python train.py --num_attention_heads=2 --head_dim=64 --vocab_size=1024 --norm_place="pre" --tie_word_embeddings=true --parallel_block=false --init_std_down=0.00741 --max_seq_len=768 --doc_mask=true --train_tokens=122800000
Each number is 128 + 32 x the weight over its row's rms, rounded and kept within 0 to 255. Layers, rows and columns count from 0. Numbers have three digits each. The size before them is the row's rms in percent of the matrix's.

# layer 5 attention key, 128x128, rms 0.2, rows 79-104, columns 0-127
094:165145080197143127140127150146105110155159092119136107125184139134122177174090098159120168157116088113156102150148100105081088041153126144118117180071161141112036198097088147130162080102138107093141120142144120156102099128153108117116139117139118152100105205119080117160168101131108178082125084098165128112126169142106094094144109078103138091071149193127132172124162141152141103112061
100:118126136140111141169151086144144159157127138113128163137170164172075108235128156165117126111176115160160099153114073157143106176102134145126159218080094148133078098139167124210130160092119100135093160146098153151203109148142081141101155143162071139167113086104140120113108111145161114140117048087132130089120106169120136157141164129104134119136145095112175186085138147103198129165113
105:135100088132168213142135136138128142112125186181101145109091181139128184138130155117127180057087128096085098158105161170105104104095143129114115137077126125195101171142172083117103150073095088092116137108141086162125143063047146118101176123130207122143153141106118059074090091133145147166086103143095117180111117106073141148106101127122126112130144166142113094147129139155105121069119
089:143178123152151087133111094141099099144103103152138169114193115114115097122153096069142137138052084155076150143123090170120151133123107151119089166135121127167131142143092070107110181164152126169147089081094064119100136200111156122155183131166108109077187168105088191087105084072153151148169099139092158151103150127109160046115139113170091114078122097083113131108123158152100157120106
095:132121143108107130197137134121194097137147153177234097124111098146073116091162166148142155125140142158101110127135166124144193194190133126152068110068161154137175154103150148142114124134202094137173117150219132125157091099136133122164143144174098109101111152093091145153091128124063143179181163133133089169133161128153141122139134142170101176108153146148133136132092108099084154139169
102:141107090192115120142139085186119080119170118081135101155135207089128093061136129116138152095101086100152160154120137095146146154135124148123162076137129110181171164120099089130109100132137158178114133131164140118119127163137129150066124117141088062084137162126184093127109140089106092155153197142161151099103147194084113133119084132177040134129103046087133077155129138094114112141084
096:098128151126117127131136154134112084112085145141102135124050165064149137137152131132039085132154144080100096117170152100145176057063079144187126081128138149147115109137175094093125139121180177089147116129135160126119113169142103175090126167113172108145153077100146157168168131176097147152120138065156145117115117095121132154165143207139167199182128172084125121065134161131133125144132
103:100108201039108145124125133153185117070126159151107166094112102164168146162049153099102130134134151099109123062157102119123161108135077167105131115126166139163095065140167096112117167116094095060151084109135166122091160101141093109160166108179119136130131118114142190138076161139073177119134067115146111146121140137115201108148123104146187169139168120132145173171123105180150136150143
093:131161109116113124121102152076135167161158166146136105078188112096093127083105207126129118153123138087110142183164047231145141183120155106112064104092141163163088108138172090173050136156106124193155123114167122077085091094167126099103116134120123071103096109114096164154142136149118131193138098102142133137119108137120188107156152144122142140160152130163103148135111176162150102103143
102:116155156129089160111084117128138133122168178089215122151122138129097125130168149225071060117140115142161107129092163121171176077162114133213143113117113119142197129112159087108133111146121102086113128073116148096107102083140091117147099167075151091114127141049189111101126127124093111131086111152149162153119124108093134137123130109192158163137153097106151199121100099145163178156114
110:071206091136142089117062132133138148091115176154096160206122143199199114177162117187108104138118159118160097135170156142189115092112151107126127122138133081081160084126176139109120127128113182146135089129159098112176108119156088161137119113137085128124111123078171113178172129084164122105147103114128152107122123146095116173135074148098158141126144155151161168121077119082218107100154
099:154145109096140149146103109084131091153102078151078108134162162081086108137123125090095109189104133081132117083114087144142153104134158102090114148214168197168117096143138065123088164100117119095109142149147174189105122098174172137180184135074097115112192122118083135096136181187137091059167159126131085104159110116098151150105102115124177145150103109135087140118138135127145151192096
102:206106113134119185145112128178118084089070142096176160079158123121113153121153104163167161087134065146104132144083162130116104133128161137129092068115120093123162155125125199132179154156091116105105116104117084132146098086143123180125157148092145080122180105126182167088147058132115146169157114112176141091150138185179197128142129106103131125199102124123163139105149095183192144125105
091:130197151154153136096138088116127175141130180167103102099142144119177134061154126114084178078089136054111087112227131081082118136128103120161149089113189153148146183164154189091133106097084123101059107095172193144144143146160148150140129156103104152148169182167181081121106142166126110138111114148155137197168152127144138125108149123108112117152123089163089162113130101107131120115149
090:133037110149105151123092106085117127135114135173148077174173143114128130121151081142126155139147145146141150090108165124138175101129157089082115192134125090108131141157124145139090105150059177108121097177100113147139187123175156128032109059110151139073170149148207138114154112157106121106179130159172132168073175092110133091153133078149147101169122122127131112074143077094111101090110
103:131157100168086128099145132153109213112053157134124155142140103132135142098151100137091143126147164138151164100143137135111116146120223119078086154135115164132129112123082085147071149172135109144164123103104048118130149114178179140204118098152131189111187141125135131094184131128091154116206062148110137150139110125111156111085115177178146151073101137186146108075115159151131103161104
103:134130175143206159111071112130165139103156112211139123127179080178131103083091111103147181099106121098141135077143158137121166135152139110111167099154144190101058118119121194161087115186149137161117129146109145139170099099173111142170148173137091172160090174103153146075183104124129115154118123137090073108133142141076129122055200119099101107116109101134152110102080099135174133114132
102:088098126110116118201139128134121193121124187123104091140113121075145169146061113135116091133121098100077182141158126129114089049137141129111149076141136112198106156157098129193116150141108106089101150125188163115110173114120134129143154182109169157112179124127182179088113122095110132072081136164122102154115150137086141137131039110073165151164118112146080161133198113103093133101155
100:164153189193129088149145138168048102171103096131134172149108126145097133126172072104160147130149182149149136137160105065101136143137142154134175128169143139138106132125158091143123183118157138167104180097103131125119125127162117155127167083135106099138115104154121179102156111101127093114124142120076124079146106000131108117084103087127136134085099165148120051131089144156170210119120
096:104128085112104125143153099089110108070128125143116145070108114091100135173042127182114119155135163076073096117172115124170113124124147065096083082046137128124212090165153116113107155140071135083116119136188161146120174129145161132119156110151190143092098112124145092134160070185114125114134132139131164159139149113069126115150138101052104089102146108144114174193141126162100116143158
094:162126144146133088138119094069096139087143120137153083145132133092222096125132090179091175135085153173062114088148124094131145126051110125158215156210096111117106143137087130105150131114164127084165134143111103110146090172143060077080068141120088096118095157079143101132123131123149126097117090148138131151151152134094135135135142163114054129100137105137076159157155107144104121078080
091:150128107110121187137117204161094090173100099118145101073152093124162179116112071094145134132156189085112147150186123099151026079169148120136127180172117161119146158152138078099124161067099131188151148121150134153146131109158146162112175119112102148140063113148150103111167105124139094171115152142100120136147114154156135054098111159134047168156125075148146143101098142159140121173102
096:111078075134081150151119120133058158159063110144097155088083202154067076090124134109140136099098195129117133223111117141145145103137178146132128150175178159162143126147151119095192169072153133198134123110074120150147134108138147111114168131148127126140148115160092149124160088151097137126068127155100095100182103157144082111142113131115130139164137140130123066083099076131102176083109
096:111082136159177150129168135141099102118034137139170099080185140139101113112066161078149098158115143149134139178138139103134151089144123122114125121157142195158117150099180098087151109100160120098073124134080117129071132080093039127099160117105130072154121135153124141150119036113168107147149134131092125156131166144171112131129158153096161143221166150131127169081128140186097127134150
103:143164122098108136126066155102131101111082164179154080186179107135116155120149095151075138154132073132169122112130111128180094204143195174155139138082146123117175167136106201184116132178124102155103105097107132089152068108148104146171119086128057112140060138181071118146109166136121149116094083137129118090127136162114102135134139144110152100080129145125125140055093165101144162086092
091:112169130104114129171108149130170161155132066135131127123175169161110077157161085107099132134147104120105107164116122148133131142126094135097127076175122133098159202121086105087084137108202101128142153071157075096140141094127146158149116145055096171105117158145146124149128102115126090143116115103155102136113139192145196069083133153167190141135118128127183093130099197098011125138125
# layer 5 attention query, 128x128, rms 0.207, rows 80-104, columns 0-127
102:215105101129101140148183180155088067205082193112179175078118156161137129114127075090100117142131168101126100103097182115162096133100117090138099065121140071126179133120146175121114185137106140129154153131144129152121105101119156164110069154138165093147130121132105149099149118137105089150114097141104138093098151135152164123159097151110106167105139184162201138067117078167136093078124
106:116121163132131113135098089084066136146040157097133161191113148139139128116081129150158113169153166097133149178143120155116123160082089157101120097126127085163118097107139119130148066108175186193106125181081155117098082153106122174141160166111144124087133128203132145113158077093147090139100117174171073094134129126121171128115168105174125105100084098122119127150191100039116150086148
097:125102128108063108120136151139127102171140071139124112129102081136089140059121146149108207091126146080099153175035132100075119161135161168165127060162152151106121121141159149150116138159198134219130116112109072104168152108091137161170183125097155142173138104104126124149178098141134152191154149141144102078119143164176131113098067167127124144135115094162117142157109137074131107096116
094:135130181149138164118102130136196129052186153076190074170085149080088155108123173187105110117171114148133088138088149123097156199144135111094166142161123176146138134127194136119116102162078124109145151113063095137120180082119102121122124120097118137112100113082158088115157174096189132177129154138064159104113125150099130113078170117100161143127144134074140182153146078167117123113156
100:136095155188139126086076128127127166102135112146158085151110107068083124143156161118165181103159127116129113094100120112107131129157121183108104104176155122085174067131163148224103146137172127128149102085137177150158166159127112160145165133081114118132104114129150205123096164148175084147109112155130114123138149100118170155096142218138131100089116069075098121137062110137131196168076
105:091114086112139142115134110152153162127137112170038156172167166122170107140093167141148146149150097116153102148158156137199159128107062121133143180130131078094156108133160156117112067122176212112143105168175133175114098120156149114099109173121095054113081156102086139154129188124109102065101153151158123116132127144090136192175158134166164149060108166108118133107140099121123104176089
097:136143190053148170192124134031158186139161178088117134141139104178133113073137129153101089087110104166140156153220092159157176152110136158122102151129123116128153191131093186088113108133092191106133120133125180101152072102148097114137117137091174124141145123085134152095139136125117143158109144124144125109069109148097151182145077061142133117058137168156101131134125113152103129118145
090:104071115135113171174157123141164101143157150101148105136055195116079106149130109139094132115112190170104137094120159138114182132124098129129199174100119117144200134096112111193146109115081146155135148136187116101126133045119174134178083159156158135140174109078077177056155131127098125148127182124090115096099145158081134096104125111153173146162106115170137189092118114164131117163136
103:186150175103126093139132150130146122135152096098112118117198226078144158078141172130166106163146115129171133186111172157191157118200095120128172178101112141081108142129222151152115073096103107142151084139132129152128111112135103124113070160075151119175078106115118175142115116152094117181155067118109111110125107113171094139171117113102151115098159167130116111114134071123158145137079
110:087108136121151146166142140147158139105096151086151108094204135106154211127135097092105172127129080150100082126129185115179117074089149079185146160115109089090111143135127174073150096081138119066121116119168118145139129101174143139077097135073140142180105176163085146131115118145167116144085084132099111142153185138117154126200060183147108139140122148089190110120100149080131092109102
099:131161176124108139089158156132148092112110098166081169129106122090097075141148138123085103100069117124113149166126077064078173113086126144163142129143206131215161132137139066140098158148175124131111201163157108110078052124123086121152133103167107156155101159130136207101099134158092134110104119097167076129115084118143127144129123094160127106099126181131128082065127181137090122128105
094:185115129097175112117121137098110090198108120080106152131073144145150148120111203128132128138096084150160117108103103118169070095130119094148162071161146113136152128145208086143179151157132171180102110122047154138158146093154093107110104166090105149108187109094118097176148083088143102105116125128175111134138158141198136100141090053183142085110081107131164132132109154128184137151091
087:097122160131171148068200086161158128159099183165093121146106125141135195120078150184150173143108152106128122121203091105134103115171093183134120176144148133143119109162143075199135148040101135115165207203175143127155095188115117118098172131114164139171099174124163132145117103090143075077142161127177138114134101144128115155106104131122142108112131107113109114113122108105098175112113
091:132105144178108067015153139142163114132142120083066147110099088175153140145090153120151149139140101089119067104163133097098111082094158116122148075144116158196160123079146124121163141152160045081109106173091108157130110142161138113140153126119148148180145075187109145096129101118120176099134125126138140126209100114140173130113112120146171071142124153137081070149143100144102152188123
101:083117145094098186138091102118126090097119119184097147144136091175145125115115158135160166121160139143089110168105163138125098123112148130142111066094137086157105162176101122085156144140162117127097114123145068195144095088097153147085147121128116170186156114080052101124104121090138209129115088085182102159164093156094111050136110133126179087163101085131091117191084135137090081108093
097:128091158109134116144117127143128120114098139119146126071087135129139186058140116160116154122125111103120099125034098170110121142146141127125192144082134144144134120163110140157171131105047107028072155131108078128096143101155137105110142070157096201122187147079133152164135175146180175130141124136090173107100131156072115145095038116143146116148127129125119143081179146101116161083157
102:143161183062117142095165131050096063131147143131098063154139075144174086174166140120127135098170096126093128182200111117156104126129105162138120210165141150142152131136111150176123147137086131104087105162132155101096147125103079105135103143143139141142069121202073136070104106083121153129181154110142134156129099114159191165122139055154138099110116125157061124162147156123148117145127
094:101065089089116132133072113120108114095117093136118146080115126087056132069134137120111128063112159111150094113100130154189110152149135106104132125138147154090110060164091123116123118193174111152084109165167161178126087134152119094101123111163055126160128117123098127149079161109087140150093134107104184112161129201146097102112137191086086126090121085155170089132106190077141112070094
098:078134134089158144137139119118177127146100188139145080148087111129144130165077141178094152142078072128115125098160151116118207102123092137098111129188118147139150127140081140123130081181147178109113082112144172106081157130110152140184098182117131143179136098153126130112036121092126095090094140151176110097121132062135188144180126060128099075131129183150141132193145103116110157173153
095:107114146073121098131161077176156121152117143163116131129199153146136116153090126147137093109123101084152108144133125163097115184197096102140063110127149175089082178124155142092137147092135098117130095078147166205158157181128144173140117081139194137159141128123132185141186124097152125106187138104107169147125142124111103142157059185163154193157177118153081129127158127096137144173067
088:107165150148150124091188154117124171177091090132127128192086080133130148144156129075122181143070159075124093112121075111140123105178130133059136189143122071115107114192184099126103125113143113191109118096168128150130153103067179102168140073133084134074163094118103156133138191079140116177144130147108145140143111061166141129080108124113103115155115123099126082148093118109158080087160
093:137139131158100120127129113168089127121069099149039147132080100160041149122135095111094110111130126143183112142120136118076073126153183130140144118120182086151066080100122148127135119155175154187099141090079150141116088108124130115075185156160106125079144101121115138096122103126153186115035152147093161116115120091118137137107109135093132165074181131124125086201185163123165109097107
090:131128128124141149148176131093075111142153143059089172112064165067081156098102134101120079199057144043160075127136137108149143131113145168141130105095130115119110120148107122176120146137124110165098142122141139099102114152099123084129174160138138130073165137074038125143151156140146180128125182130148108047140152113167134138129118111105155173057115187146081155144172171131140144093110
100:164127104168073105211131149145125080157132162163144117118067163109105104145180100156137135115153098141192129147086081107137074090086144109105154173111159157138153116171170113132147139101085079102135118121165103141155141133088100121115147071106171206130143097114140157189103087145103125167185123082101172168133202139139074124169111137140136061125120137125170158115112146168164134056114
088:091162123104136105068140103117091160129119159083154140146122099181138127108201135094137133102151142129098169119113137146153126149159116131121091124111190099119215143119191176118104147127142110210135122134156073120173121125075128134097170058141130089112145219144102108153110110133183112125144206106063026120145097144142129113127169159128093139147124174106111151139138139115148190123155